Part of a small language model's weights.
Architecture: LayerNorm before each block, learned positions, biases on query, key and value.
Each number is 128 + 24 x the weight over its row's rms, rounded and kept within 0 to 255. Layers, rows and columns count from 0. The size above them is the row's rms in percent of the matrix's.

# layer 11 MLP up, 1536x256, rms 0.117, rows 425-451, columns 128-255
size [102  96 101  99  95 101 104  95  97 102 107  99  93 102 103  90 102  98 101 107  93 103  88  99 103  96 103]
[[129 147 113 118 139 184 151  83 156 123 112 137 150  95 130 108 116 105 125 122 147 140 122 152  97 126 120 104 151 153 115 143 138 122 127 133 132 140 160 106 118 126 177 147 128  65 128 160 161 160 125 132 107 158 104 129 131  77 119 161 120 115 144 168 134 103 163 122  60 111 181 120 180 151 115  79 158 102 131 176  73 103 156 149 154 115 115 138 121  95  97  84  91 190 104 103 180 130 128 147 130 117 147 104 140 137 119 146 126 110 119 139 120 118 123 157 127 146 112 125 135 181 157 138  77 143 122 110]
 [138 194 121 107 126 136 143 153 103 114  85 177  96 147 184 153 141 150  96 138 184 137 116 149 116 146 124 170 117 147 131 102 149 159 146 122 139  94 119 115 114 140 124 122 115 100 131 130  84 108 108 143 128 132 144 133 132 135 133 138 108 130 146 108 174 149 121 154 141  98 111 130 142  77 109 153 160 163 108 146 129  62 144 144 115  91 125 101 111 105 140 120 113 130 120 143 131 125 119 124 127 137 128 103 143 123 141 100 140 105 131 126 145  93 170  96 133 106 148 114 163 101 173 125 128 167 127 149]
 [147 154 110 139 206 146 165 124 156 108  96 145 173 141 110 102 161  90 140 104 168 130 142 123 141 146 129 204 120 158 204 124 113 128 111 127 144 120 138 130 140 142 138 109 102 141 182 107  95 142 145 144 130 143 158 113 155 125 139 103 116 155  91 141 139 144 113 143 114 149  88 140 127 135 114 106 143 126  99  89 141 101 117 156 117 110 135 138  83 128 123  98 139 140  89 121 169 154 115 153 148 104 141 137  98 102  95 141 133 130  91 101 117 169 127 132 154 139 105 112 152 116 121 127 145  82 161 121]
 [ 86 111 121 120 142 133 164 115 168 131 120 139 153 139 121 126 126 105 135 105 114 150 115 103 135 107 113 102 149 141  86 112 102 146 111 154 159 127 163 132 110 104 104 114 134 144 118  92 123 145 125 125 104 118 157 174 110 115 190 179 124 145 132 148 106 102 115 119 128 116 104 116 119 141  73 123 157 139 129 131 110 124 171 147 122 144 124 157 136 104 111 124 131 199 106 112 112 133 101 133 118 123  84 123  75 124 119 112 113 100 150 107 116 130 189 146 142  93 119 118 142 122 118 156 130 145 165  91]
 [151 150 128  94 107 113 165 115 168 112 117 134 130 127 129 121 107 138 189 135 126 121 131 116 113  98 101 121 168 119 122 105 114 150 107 137 114 126 131 119 141 156 160  98 105 128 143 142 157 171 109 103  87 120 135 132 143 129 106 124 111 135 148 127  96 120 167 156 143  57 125 160 124 147 141 112 122 150 139  85 102 120 117 124 126 109 130  86 121 104 146 155 116 138 123 131 178 142 150 151 165 145 116 132 107 123 136 106 141 151 159 152 125 123  97 140 120 169 108 128 141 183 140 123 159  70 151 119]
 [ 71 121  77 105 131 134 119 151 148 113 134 112 146  72 139 147 126 147 118 122 134 145 121 119 145 137 128 140 133 134 109 122 164 120  80 125 154 142 128 129 142 162 132 124 162 160 107 143 110 128 119 144 108 182 107 116 127 105 176 119 119 113 115 158 152 178 126 150 115 101  92 101 121 202 130 106 101 144 139 151 162 144 145 156 105 132 139 141 137 122 147 149 113 118  99 112 126 102 158 135 156 125 138 147 109 135 145 117 126 114 130 159 150  84 136 130 134 114 163 127 113 110 187 118 155 144 150 137]
 [169  86  70 145 123 116 114 127 140 163 119 153 129 128 160 141 125 121 119 134 114  98 127 122 157 125  73 159 167 142  98 147 129 133 115 137 141 114 121 114 111 135 137 124 159 137 134 163  97  94 110 161  85 140 112 133 121  95 191 144 137 158 127 148  79 128 116 119 116 122  84 132 121 126 135 128 111 127 178 161 169 142 149 164  92 134 122 106 127 121 153 130 150 114 130 195 119 119 139 115 111 115  73 141 165 131 128 146 140 132 115 104 120 124  71 121 110 121 159  81  92 177 135 155 175 171 153 154]
 [ 91 112 118 121 105  90 116  86 130 190 129 121 120  80 137 110 100 133 126 123 151  97 135  91 117  91 132 144 153 126 100  99 146 108 186 111 150 111 122  95 108 157 100 103 138  91  67 121 125 120 175 116 121 159 126 119 114 119 150 128 115 149 148 155 147 123 122 107 142 133 149 152 165 140 127 127 121 129 145 158  56 119 127 151 132 105 116 133 111 103 121 166 102 160 111 100 125 132  80 111  95 147  97 138  96 120 129 141 116 125 155 182 102 145 152 119 119 126 106 174 149 146 149  74 141 112 147 170]
 [158 117 137 139 195 121 107 162 143 142 148 129 141 124 116 151 159 130 148 130 111 133 147 114 113 131 116 126 120 113 101 141 129 144 162 131 115 117 135 169 140 169 154 142 140 143 151 155  35 118 156 125 159 149 157 138 174 138 128 115 110 107 105 121 104 129 124 132 131 125 144 119 169 123 106 112 160 121 117 136 114 121  89 126 139 117 120  85 141 128 142 161 172 143 163 130 150 153 148 129 106 136 148 102 115 139 143 169 122 105 139 123 142 129  94 107 113 109 118 156 149 132  99 154  93 105 136 142]
 [129 114 116  77 141 115 112 123 144  90 113 158 132 140 126 132 106 133 165  93 144  83 127  94 119 125 138 162 130 122 161 160  84 110 157 144 130 139 119 108  92 138 121 148 115 103 125 136 136  71 104 165 108 166  97 117  92 117 171 160 148  54 107 122 120 183 168 124 145 123 107 138 147 144 142  95  97 122 100 105 125  91  87 128 112 148 133 121 120 130 127 131 108 130 150 116 120  99 162 108 119  86  94 125 121 138 173 146  66 128 127 147 145 110 161  93 128 119  81 111 122 126 144  71 130 116 110 157]
 [ 96 137 148 140 113 153 137 139 190 140 132 118 153 107 136 172 151 167 142 107  84 105 113 148 151 119 108 136 137 125 124 145 122 102 172 151 133 165 120 129 167 103 102  97 156 119 127 106  78 133 148 134 128  98 107 138 109 123 138 152 157  95 120 128 152 168 102 171 107 108 108 148  95 140 166 166  98 168 131 140 144 125 145 125 142 133 120  99 144  88  99 146 111 141 126 110 139  93 133 135 161 122 122 150 136  75 166 128 117 115 151 119 155 110 126  87 129 115 156 151 108 121 168 125 139 128 128 157]
 [144 104 126 100  94 121 149  88 109 164 135 111 100 153 101 123 113 126 160 140 126  92 139 133 140 114 161 155 138  71 151 149 117 167  88 137 178 161 113  84 152 152  92 165 169 145 149 146 167 144 128 143 156 136 121 136  91 117 134 124 123 102 158 131 117 156 108 110  86 116 128 123 112 150 128 143 118 158 146 171 139 147 163 142 122  95 172  98 140 127  66  84 109 132 149 138 119 187 120 162 125 104 143 125 123  93 129 166 129 122 122 139 193  79  85 188 129 112 161 140 121 114 117 118 130 187 156 139]
 [159 125 106 129  73 130 116 144 152 140 104  95  86 111 165 113 112 143 156 141 145 120 141 129 152 121 142 127 140 114 149 148  85 118 159 115  97 118 137 117 172 141 200 104 147 148  87 131 150 163 139  97 123 153 129 166 125  94 118 120 120 165 155 136 157 156 107 126  59  93 107 104 123 100  91 145 141 170 175 113 130 138 153 127 133 112 126 133 121 101 135 109 126 141 151 109  74 139  98 124 127 123  88 121  97 130 127 124 126 141 123 146 129 103  74 150 105 125 138 148 120 133  77 100 140 124  88  82]
 [149 127 142  90 131 131 132 121 105 119 132 123  90 129  82 130 103 121 145 150 163 146 136 149 111 144 146 106 104 171 108 148 126 120 152 156 142  96  92 123  96 134 122 112 181  96 119 140 110 153 158 153 157 124 166 127  76 121  95 129 131  91 143  92 102 109 128 123 105 138 128 139 111 100 156  97 122 147 145 114 106 111 100 157 115 138 162 148  54 116 142 146 143 114 128 107 174 116 108 108 195 134 145 121 160 124 173 132 115  99 134 150 149 100 152 139 125 167 186 126 163 198 135 131 114 105 194 100]
 [ 89 163  96 132  79 116 137 108 130 159 104 124 105 154  97 124 127 122 152 123 148 115 104 149 132 163 159 157 142 138 106 117 152 152 133 147 146 147 136 132 149  98 130  90 151 147 116 117 122 130 152 157 125 129 104  99 176 146 117 119 144 148 100 100 120 169 119  91 121 108 119 109  76 136 147 121 101 139 143 132  97 116  94 139  90  84 102 129 104 173  85 173 117 137 175 149  96 123 126 109 129 122  45 141 121 110 112 128 139 103 137 158 155 107 134 116  86 127 129 128 106 122 146 124 124 143 148 126]
 [117 131 185 131 134  83 129 122 143 147 146 173  98 122 129 154 125 162 159 104 122 146 174 146 149 150 146  98 142  65 157 134 128 115 183 133 154  97  99 130 100 162 118 153 121 168 109 127 139 108 128 133  84 110 112 136 111 114 163 137 121 120 122 127 169 145 169 129 145 128 127 134 146 101 127 196 110 132  67 124 138  96 137 141 136 138 105  84 176 158 107 137 124 146 116  99 139 139 168 148 126 123  83  69 135 125 124 125  95 100 159 121 167 134 160 118 171 142 148 130  83 161 161 124 113 123 112 132]
 [119 150 122 124 147 134  91 109 144 145 146 131  91 148 129 189 107 123 126 174 140  80 126 138 130 118 129 116 115 141 138 118 132 124 133 118 112 133 147 120 135 133 145 131 180 114 172 122 115 134 157 125 105 136 133 125  87 177 105 137 110 126 122  98 134  94 121 134 142 113 131 127 152 110 176 152 105 160  92 147 155 126 139 120 119 110 108 109 165 162 117 118 123  99 110 154 158 102 135 135 132 142 108 143 118  94 120 139 146  96  84  91 133 127 168 126 131 110 106 106 111 141  98 125 122 153 146 141]
 [175  92  95  79 128 131 135 129 154 158 168 122 117 133 123 131 122  86  91 143 120 109 120 135 134 135 145 175 116 130 105 115 149  80  95 105 155 103 130 105 140 118 157  88 134 146 148 111 144  87 124  76 154 123 111 137 157 150 131 146 118 161 139 157 131 103 159 164 134 140 131 118 105 116 148 114 153 129 124 135 106 152 172 148  89 102 155 156 100 112 136  99 134  94  84 160  55 136 126 121 127 118 113 157 139 171 105 105 133 104 113 132 115 140 142 109 118 134 118 134 138 142 107 108 140 130  94 138]
 [137 137 135 166  95 110 153 121 146 122 103 119  97 122 109 146 112 158 135 127  78 144 111 112 155 110 149 128 119  74 146 172 112 139 137 139 139 139  75 122  71  87 116  66 128 134 164 113 112 137 112 164 113 133  33 108 126 117 116 139  81 158  91 152 141 144 136 109 147 131 127 173 145 143 132 173 146 137 116 140 137 116 119 155  95 141  90 135 124 142 130 155 137 125 115 132 142  87 147 104 144 103 101 118 155 120 103  86 138 106  96 155 110  72 134  84 156 114 142 144 142 160 133 161  74 120 108  71]
 [153 126 111 159 142  90 129 137 131  53 144 151 163 107 135 148 139 120 129 129 142 158 140 187 149 116 108 104 154 130 119 120 129 115 139 106 114 164  99  65 150 103  89  92  93  91 107 142 133 139 129 117  74 112 125 167 112  88 137  81 132  95 130  98 106 116  77 138 163 120 121 107 119 154  84 120 132 128 138 151 165 113 113 113 180 116 114  99 135 115 153 113 127 151 166  96  98 106 124 160 149  91 129  77 108  99  85 124 144 159 116 143 131 160 129 136 115  96 105 107 109 103 129 140 129 156 117 142]
 [120 175 136  86 140 112 100 121 119 128 103 124  80 109 118 110 137 127 143 128 103 150 166 174 132 108 145 117  94 128 113  82 128 129 139 112 146 102  77 117 148 123 137 127 140 123 104 137 153 132  95 140  96 140 165 103 129 114 124 132 117  78 136 156 104 140 108 147  96 115 112 130 119 106 143 145 118 100 134 162 132 145 144 125 119 140 169  86  94  78 152 154 143 141 154 106 146 143 133 143 129 129 109 112 111 213 140 163 114 116 147 100 128  82  90 127 129 117 128  98 104 100 159 104 103 127  84 135]
 [123 136 132 130 146 162 137 138 107  96  95 111 135  99  93 113  98 133 129 135 141 128 110  98 139 156 148 185 110 108 136 130 112 169 131 133 157 168  98 100 138 117 107 132 115 124 140 164 150  79 115 114 120 134 185 126  85 140 141 136  67 141  96 123 149 157  85 148 115 113 148 180 179 195 123 115  90  93 165  78 129  93 160 144 123 144 133 157 121 146 113 111 143 121 108 136 126 111  69 119 157  96 117 122 124  94  74 146  94 102 151 115 152 100 116 115 142  61 144 105 131  95 138 139 157 154 101 104]
 [167 117  74 128 128  90 110 116 139 116  96 109 134 151 125 161 130  86 109 127 199 160 175 146 123 100 165 149 115  78 152 140 122 113 151  93 120 122 151 108 103 164 124 132  77 193 142 100  95 145 117 135 111 151 106  87 151 136  91 108 113  93 121  91 118 122 153 104 127 115 111 125 124 108 144 101 134 107  82 149 128 142 133 130 155 106 140 145 152 149 147  92 144 124 121 128 132 138 109 106 133  87 118 134 111 168 148 132 120 145  71  72 136 148 145 134 136 129 178 134 117 125 120 153 164 158  99 111]
 [111 137 154 129 137 126 144 129 133  70 112 106 127 146 160 133  82 143 110 115 112 136 151 102 100 105 110 137 132 167 104 183 165 117 106 118 152  99 132 144 142 138 204 126 181 117  99 154 131 115 125 131 134 113 100 126 127 113 112 166 111  94 138 119 101 128  84 108 132 152 103  96 132 126 144 158 132 106 161 147 158  96  88 111  90  61 143 124 115 134 134 106 116 174 143  84 135 145 100 143 121 127 111 158 126 110 109 116 143 103 137 109 151 132 147 109 147 169 121 121 129 117 115 160 147  89 170 128]
 [131 154 122 131 138 155 143 115 133 157  95 176 118 127  92 117 138 168 138 119 107 137 130 181 183 124 140 167 140 142 174 114 164 132 133 114  80 132 123 138 141 101 154 108 156 158 128 145 109 143 117 142 139 126 141 156  84 152 110 120 112 118 122 139 160 147 124 103 184 108 119 117 149 110 144 132 129 129 154 135 169 122 186 123 159 131 101 147 120 103 135 139 126 179 129 144 110 129 104 120 178 150 132 138 120 106 170  90 134 123 163 110 142 118 135  89 132 141 135 136 106 142 158 125 140 140 107 151]
 [148 139  95 119 107 128 159 124 132 158  73 113 112 129 134 123 120 156 132 139 136 135 114 123 126 122 100 151 165  64 157 146  88 131  83 119 135  67 143 125 112 122 118 129 132  70  97 122 171 113 111 128  99 138  72 167 146 173 150 113  99 138  79 146 130 142 197 108 134 128 101 186 116 137  90 144 146 139 139 134 112 141 150 146 148 103  95 121 124 137  83 115 107 167 138 147 104 143 142 155 147 147 107 130 116 118 180 183 115 138 128 130 114 179 138 151 148 188 124 110 145 107  98 122 178 139 127 143]
 [127 135 125 132 135 140 148 121 134 183 108 128 121 119 137  92 161  84 140 174 102 132 140 104 168 181 115  88 114 127 134  90 135 109 139  82 148 112 125  69 107 110 141 161 144 151 118 133 134 126 138 126 135 119 119 156 141 107 167 136 117 222 135 100 125 115 120  97  92 137 123 138 118  82 135 110  87 177 198 151 169 131 153 161 122 112 131  82 105 135 132 127 138 171 129 108 144  95 128 149 132 111 102 120 143 115 105 153 129 160 112 129 128 123 119 146 160 139 160 108 140 141 112 145 172 163 142  81]]
# layer 11 MLP down (transposed), 1536x256, rms 0.122, rows 425-451, columns 128-255
size [ 99  93 106  89 109 111 117  95  87 102  96 101  97 101 104  96 108  94  97 104  96 103  86  92  89  95 109]
[[130 138 140 139  99 133 142 139 150  90 153 162 153 135 128 150 154 142 160 150  66 104  97 113 107 147 149 140 168 115 100 122  68  78 124 168 111  98  85  99 144 130  67 153  98 102 105 130  89 114 132 141 148 180  97 116 130 117 126 136  94 121 103 120 146 122 125 116 135 138 110  82  70 100 137 116 138 151 125 128 101 177  80 136 128  97 180 152  94 105 132 135 138 115 161 143 110 144 119 110 113  87 128 124 129 165 135 153 134  92 112 165  85 116 136 110 121 123 123 120 128 108 164 114 152 107 162 119]
 [121 132 129 123 135 126 182 148 141 160 107 111 117 148 142  79 149 152 137 113 133 146 106 113 156  95 161 131 163 101 136  24 149  96  60 136 133 126 108 122 146 138 144 127 130 107 169  77 136 124 155 150 111 123 103 114  92 121 161 150 137 129  85 127 165  84 125 149 123 138 158 131 114 153 139 106  76 125 102 100 131 136 141 116 159 160 153 149 129 141 154 115 155 100 128 101 100  89 119 123 119 129 103 129 109 123 128 114 122 113  98 133 145 115 123 157 125 129 133 146 135 132  95 112 131 120  99 106]
 [137 113 143  70  93 132 148 127 140 154 132 142 129 105 108 101 101 180 118 164 132  98 102 147 152 118  97 138 165 176 117 112 164 125 110 149 125 123 137 153 132 120 133 139 107 125 111 147 154 112  97 131 159 117 105 131  72 130 118  86 152 167 106 166 135 113 157 183 119 112 144 117 159 144 145  81 150 145 166 114 116 166 135 133 160 141 103 143 101 155 121 137 129 135 139 103 145 133 115  80  92  60 182 103 108 118 135  80 131 127 169 130 209 126 110 146 124 121 136 124  94 112 135 111 136 140 153 129]
 [162 142 141 145 108  60 131 145 102 168 150 139 102 140 134 157 122 101 117 120 149 143 112 140  92 173 188  94  94 147 119  96 118 130 111 114  81  82 118 155 144 148 122 139 162 183 110 138 122 148 100 146 162 120 130 135 113 142 139 101 185  92  72 125 110 119 102  87 117 130 146 107 154 137 122 118 115  85 125 112 133 142 181 136 127 154 135 137  94 104 142 129 158 106 157 122 168 118 168 134 132 115 110  98 162 151  83 148 137 158 120 132 102 145 115 154 141 144 100 150 163  89 142 123  93 130 120 110]
 [167 127 145 138 126 124 142 125 147 157 137 172 134 107 136 121  77  74 136 116 117 172 124 170 132  76 151 111 125 114 105  77 110 158 127 134 162 122 154 119 136 134 116 141 137 129 100 171 102 140 169 120  95 175 111  86 126 112 169 115 115 136 142 149 116 106 105 149 130 166 111 113 124 158 118 100 119  92 158 101 141 116 130 144 113 123 114  91 142 125 143 123 117 100 125 166 106 147  88 129  89 149 147 137 107 124 133 131 124 118 137  97 138 135  99 133 133 166 146 148 135 101 181 188  84 134 134  54]
 [111 130 158 109 146 108 125 129 131 126 111  75 162 132 157 170 128 121 159 153 126 112 127 107 109 125 137 119 111 125 177 116 139 135 142 115 136 127 121 133  91 183  97 134 125 155 140 136 113 114 116 145 115 126 103 110 109 104 125 147 124 113 114  93 141 128  95 152 127  91  99 151 127 122 126 121 112 106  94 128 125 117 142 151 145 121 129  85 147 128 139 151 141 122 113 147 157 169 136 124 219 146 150 111 140  83 111 131 138 134 164 100 115 134 116 158 133 121 147 101 132 143 111 174 132 126 122 181]
 [121 140 125 124 152  94 116 163 171 121 173 168 117 130 109 114  71 167 120 144 108 153  95 130  99 141  75 150 168 188 107 128 125 137 146 126 144 124 136 116 142 162 120 145 163 142 154 132 117 116  61 107 130 147  97 127 156 124 138 106 152 106 122 126 157 138 168 127 143 125  79 130 154 145 113  92 126 134 149 132 111 147 139 118 117 121  95 121 172 113 108 162 110 175 105 179 129 129 167 109 139 158  89 136 109 128 109 120 146 142 144  77 176  89 137 118 132 105 106 108 100  98 105 182 154 166 144  99]
 [148 127 105 152 151 102 110 151 103 108 129 174 136 154 148 131  99  87 100 181 136 118 156 156  91 148 117 158 111 133 121 136  82  72 133 118 136 156 114 107 136 145 129 100  65 123 154  89 146 138 104 107 149 172 121 129 128 151 124 157 130 146 167 102  73 127 125  92 141 115 134 139 129 146 149 123 141 126 141 140 140 113 148 107 126 147 134 140 146 117  96  92 161 114 103 160 124 123 124 112 180 117 180  78  85 136 133 114 155 118 169 188 105 133 157 142 132 104 131 147 110 154 139 130 126  82 108  84]
 [115  99 132 109 117  76 149  95 139 101 109 109 130 122 158 151 179 180 128 105 161  92 105 115 108 144 160 142  90 161 145 120 106 155 113  79 167 145 113 134 139  78 120 118  83 143 147 113 150  98 119 162 120 113 152 139  58 139 162  80 136 150 160 114 131  80 112 128 141 110 100 146 152 111 155 125 103 145 119 135  85 103 107 134 100 142 134 127 150 124 107 145 156 139 116 105 159 158 134 130 123 137 121  89 111 124 112 130 112 173 127 118 113 121 131 138 122 148 105 133 139 114 120 145 141 160 104 142]
 [130 130 127 124 103  92 168  78 119 104 124  99 119  84 128  97 161 107 142 159 128 140 156 147 123 120 107 125 133 120 135 119  95 135 129 129 110 101 139 108  66 163 152 150  97 125  98 158  89 145 184 130 114 143 123 142 126 149 159 128  96 117  74 148 134 134 144  85 113 129 127 128 121 104 106 137 123 161 117 111  88 120 149 108 122 138 113 140 115 159 153 146 153 112  96 118 159 151 102 138 132  81  92 147 144 164 112 131 177 138 109 130 147 158 115 118 124  92 157 154 131 128 119 126  80  96  93 125]
 [155  85 132  99 130 144 115 103 152 107 124 138 130 120 182 137 112 104 144 164 107 111 164 131 130  99 121 178  79 140 135 116 124 139 137 126 131 132 128 137 112  97 158 130  52  46 141 112 140 122 133 111  83 110 137 140 160 133  80  89 135 135 105 138  97 149 115 137 132 115 131 146 143 159 126 108 108 157  77 190 129 128 152 126 129 126 181 132 129 118 145 138 103 134  66 128 140 120 171 117 140 133 130  98  97 114 143 104 102  83 122 153 129 101 115 126 101 116 114 150 124 142 140 161 167 117 151 145]
 [124 127 141 111 126 146 165 155 160 149 172 161 115 116 152 108 163 111 129 147 149 149  99 154 122  62 105 121 121 117 111 109 101 112  64 148 103 121 131 180 100 121 149 161 114 149 137 133 177 124 125 127 124 133  99 109 156 120 127 150  90 119 119 151 125 100 124 108 124 122 123 102  94  84 152 135  81 140 121 156 114 123 105  89  89 138  99 151 120 153 145 116  90 142 124 121 106 147 105 162 107 110 112 154 127 148 102 165 118 122 149  72 115 144 138 119 127 122 178 109 186 174 133 123 137 156 138 182]
 [103 130  88 159 153 112 135 114 111  76 174 122 113 108 159 120 132 124 124 139 125 119 114 127  94 108 124 180 142 134  90 144 153 130 116 122 136 148  95 137 119 121 160 126 147 146 118 116 168 134 136 149 118  97 113 163 161 125 127 144  79 154 114 127 134  93 161 102 126 124 104 130 119 107 152  96 127 147  70 141 143 113 146 146  96  94 120 107  77 146 140 132 144 127 152 127 135 142 122 123 105 129  82 156 171 115 119 145  77 141 103 105 142 140 128 134 164 116 113 120  84 155  89 105 152 127 113 121]
 [ 97 137 113  95 120 129 131  98 119 111  94 136 160 125  75 144 117 113 150 107 108 115 131 156 119  91 101  85 127 119 135 107 129  89 147 101 154 125 116 151 139 160 107 139 126 150  97 123 115  91  82 100 120 111 153 124 151 167 127 114 152 112 112 148  94 133 147  92  87 134 103 207 124 145 110 113 126 120 132 124 110  84 121 163 152 130 150 138 149 148 147 128 145 160 119 139 120 107  96  96 162 134 142 148 123 153 135 120 105 105 111 119 115 123 138 132 156 142 133 113 131 171 121 100 148 141 163 152]
 [151 118 103 179 152 121 151  87 116 106 134 137 121 123 141 117 110 150 163 150 112 142 182 145 124 120 134 127 113 109 127 102  88 144 150 124 126  99 162 130 143 109 118 116 187  88 129 167 127 106 157 166 126 108  78 143 126 100 136 131  94 155  97 160 125 122  93 205 139  83 134 141 126 129 152 135 126 142 140 130 115 116 116  99 120 120 114 131 117 148 159 157 138 154 123 121 111 113 170 153 144 142 150 122 163 107 142 127 145 137 161 161 158 173 122 130 118 142 125 121 143 115 110  80 151 115 126 127]
 [142 161 184 126 136 114 149 107  97 123 107  85 111 110 133 117 138 167 139 132 153 122 113 139 136 141 154 154 122 129 104 155 155  78  86 154 169 175  93  92 150 127 127 119 216 105 111 164 105 121 126 131 139 110 151 127 125 109 142 149 129 107  93  81 115 181 128 129  67  89 116 138 106 141 157 109 110 104 107 106 145 122 143 128 109 147 146 147 141 164 101 103 174 166 140 132 151 122 138 127 145 134 104 131 145 108 143 120 168 111 157 119 118  98 132 134 155 112 125 111 135 151 173 148 119 148 136 137]
 [160 112 111 104  85 139  93 146 124 106 139  83 123  85 166 124  86 196 117 109 119 166 195 142 141 122 126  94 158 120 119 124 140 149 160 122 152 139 148 115 153 108  89 157 142 123 138 101 129 107 162  52 104 112 109 110 147 143 126 157 105 121  86 149 132 136 143 102 147  82 154 170 145 106 107 175 113 125 156 151 103 137 117 114 150 124 101 132 117 127 130 117 128 115 152 138 157 158 114 166 130 115  89 140 105 136 164 138 126 114 114 140 125  99 129 125 134 116 121 120 113  72 127 139 113 123 144 141]
 [169 113 136 136  92  93 112  99 115 128 172 106 152 170  97  90 125 115 134 168 114 116 104 113 147 131 146 213 142 130 123 110 118 131 122  84  89 102 131 137 122 118 122 136 112 159  75 143 113 113 141 122 141  98 127 127 136 133 128 159 133 146 121  77 138  91 146 128 134 163 113 128 133 121 136 134 110  85  97 143 111  97 132 111 126 114  93 114 153 105 123 124 140 169 145 115 127 112 118 166 132 123  94 113 123 134 144 118 138 103 149 147 154 111 147 107 155 110 131 112 117 115 140 141  95 194 150 145]
 [154 131 105 125 126 142 123 115 115 122 126 120 102 102 134 145 136 164 101 102 158 113 139 113 167 149 103 124 126 130 134 157  89 152  74 162 130 149 148  88 154 101 126 127 129 117 129 185 116 147 122 143 148 121 139 103 178  93 162 145 105 106 101 119 182 150 137 107  81 168 139 154 122 116  96 153 165 131 164 121 151 124 134 135  95 154 123 106 155 151 129 119 168 141 111 136  90 150 171  80 158 127 110 131 112 154 139 116 173 125 153 138 147 150 106 177  92 101 130 130 132 154 104 111 171 119 129 137]
 [136 164 125 128 124  93 160 124 127 135 159 190  74 115 107 162 109 143 109 109  87 116 108 119  93 136 127 149 109 117 112 120 120  95 140 135 154 172 116  86 126 126  98  93 119 147 100 135 120 157 139 124  96 124 108 134 116 113 101 154 163 132 151  77 124 125 118 116 113 122 167 130 129 149 110 162 117 112 109 131 135  76 114  96 162 109 132 102 167 119 152  94 121 116 135  83 136 132  68 143  93 109 162 121 142 146 128 168  95 141 103 114 188 149 165 130 106 126 118 127 139 113 136 128 129 122  92 134]
 [140 100  76 199 158 171 127 126 155 136 151 147 142 126 142 110 120 175  98 132 155  88 143 140 111 189 108 122 116 134 116  88 126 109 126  92 151 132 115 157 134 134 119 113 133 140 124 116 186 177 138 113 122 148 134 146 123 148  95 157 170 137 146 115 146  92 121  74 146 112 141 150 130 124 152 111 137 152 146 141 111 126 153 130 121  96 141 147  92 149 169 121 168 100 132 143 119  83 180 115 104 129 127 129 126  93 100 125 109 119 107 121 115 124 127 133 151  69 123 166 109 148 124 160 143 142 139 140]
 [137 166 111  85 112  99 135 148 156 146 128 110 126 133 103 137  79  73 139 147 138 136  88 126  88 175  86 134 113 138  66 159 136 127  75  89 133 157 132 152 135 145 149 115 110 133 110 165 119 136 138 155 177 110 111 118 127 134 165 105 152 128 110 141 137 117 131 190 130 146  74 100 139 145  87 108 144 100 146  99 148 119 143 132  88  81 154 142 119  95 124 175  67 127 145 138 134 112 156 159 113 130 115 143 125 130 129 108 169 121 146 164 106 137 148 122 123 143 138 112 142 145 118 185  98 160 129 128]
 [ 79 155 153 113 133 153 137  82 132 153 124 108  89  96  98  97 129 145 154 119 109 111 104 118 101 127 112 121 138 135 110 152 123  83 102 140 154 120 141 121 155 144 109  81 166 145 133 140 118 128 132 129 117 144 154 145  99 132 137 157 111 111 151 142 188 135 107  78  83 136 144 145 110  78 119 144 117 164 140 116 106 121 119 133 124  73  98 115  90 134 141 106  89  96 104 129 131 137 147 118 141 137 129  94 146 166 188 142 150 165 108  98 132 152  98 118 116 111 138 112 170 185 137  84 121 155 119 164]
 [121 160 116 117 157 152 100 125 147 154 130 129 141 154 117 160 150 163 106 125  93 123 155 110 110 150 120 125 123 139 117 116 139 129 130 130  98 103 113 117 170 130 139 122 141 125 129 147 129 113 127 115  94 180  95 109 104  85 147 124  81 121 119 124 150 155 101 155 132 113  85 145 158 133 115 135 138 165 132 148 119 127 117 119 164 121 166 104  90 172 125 136 111 109 127 121 168 140 106 105 121 140 144  74 127  93 106 146 113 160 120 151 108 110 109 130 115 129 154 153 129 174 131  97 158  85 130 125]
 [104  88 138 137 145 114 110 130 112 129 202 156 157 188 111 102 140 121 171 134 120 118 160 106 132 145 135 114 130 143 122 149 122 125 145 119 164 123 142 180 125 117  54 121 160 130 120 146 167 106  95 141 107 138  97 109 152 108 131 122 127 105 127 109  98 140 168 168  76 135 164 150 113 163 112  82 111 130 106  92 132 122  88 102 164 156  97 154 145 116 163  94 112 115 118 139 102 126 132 119 149 123 139 146 140 142 122 155 118 134 130 121 139 104 124 131 137 121 100 138 140 130 101 134 100  87  99  93]
 [131 146 106 120 153  96 138 142 172 113 108 101 151  98 101 127 139 132 136 103 138 142 168 100 170 174 139 147 150 142 159 160  85 177 149 147 119  90 124 124 119 150 121 146 110 186 135 129 169 127 142 148 134 114 103 140 148 137 127 120 100 174 144 146 127 112  90 123 105 124 121 149 149 165 111 152 166 111 124 121 158 117 115 108 145 128 138 117  89 102  96 125 131 125 133 147 120  86 164 119 151 129 127 138 117 133 121 112 104  81  90  96  53 114 108 116  99 146 120  95 171 149 177  87 116 128 142 134]
 [136 128  94 137 151 132 134 147 140  84 109  87 145 132 128 100 147 120 120 112 171 129 144 125 152  97 144 124 107 113 156 111 139 120 114 139 135 162 127 132 107 145 152 106  66 140  94 130  75 150  91 152 153 126 121 109 112 119 110 106 166 137 140 103 141 147 124 117 149 134 130 101 113 127 148 123 108 139 127 133 115 115 144  84 113 148 141 125  95 128 143 122 152 107 107 126 126 126 133 154 112 129 133 111 136 121 181 100 112  92 164 159  83 149 147 164 117  91 112 129 121 155 164 127 140 143  75  99]]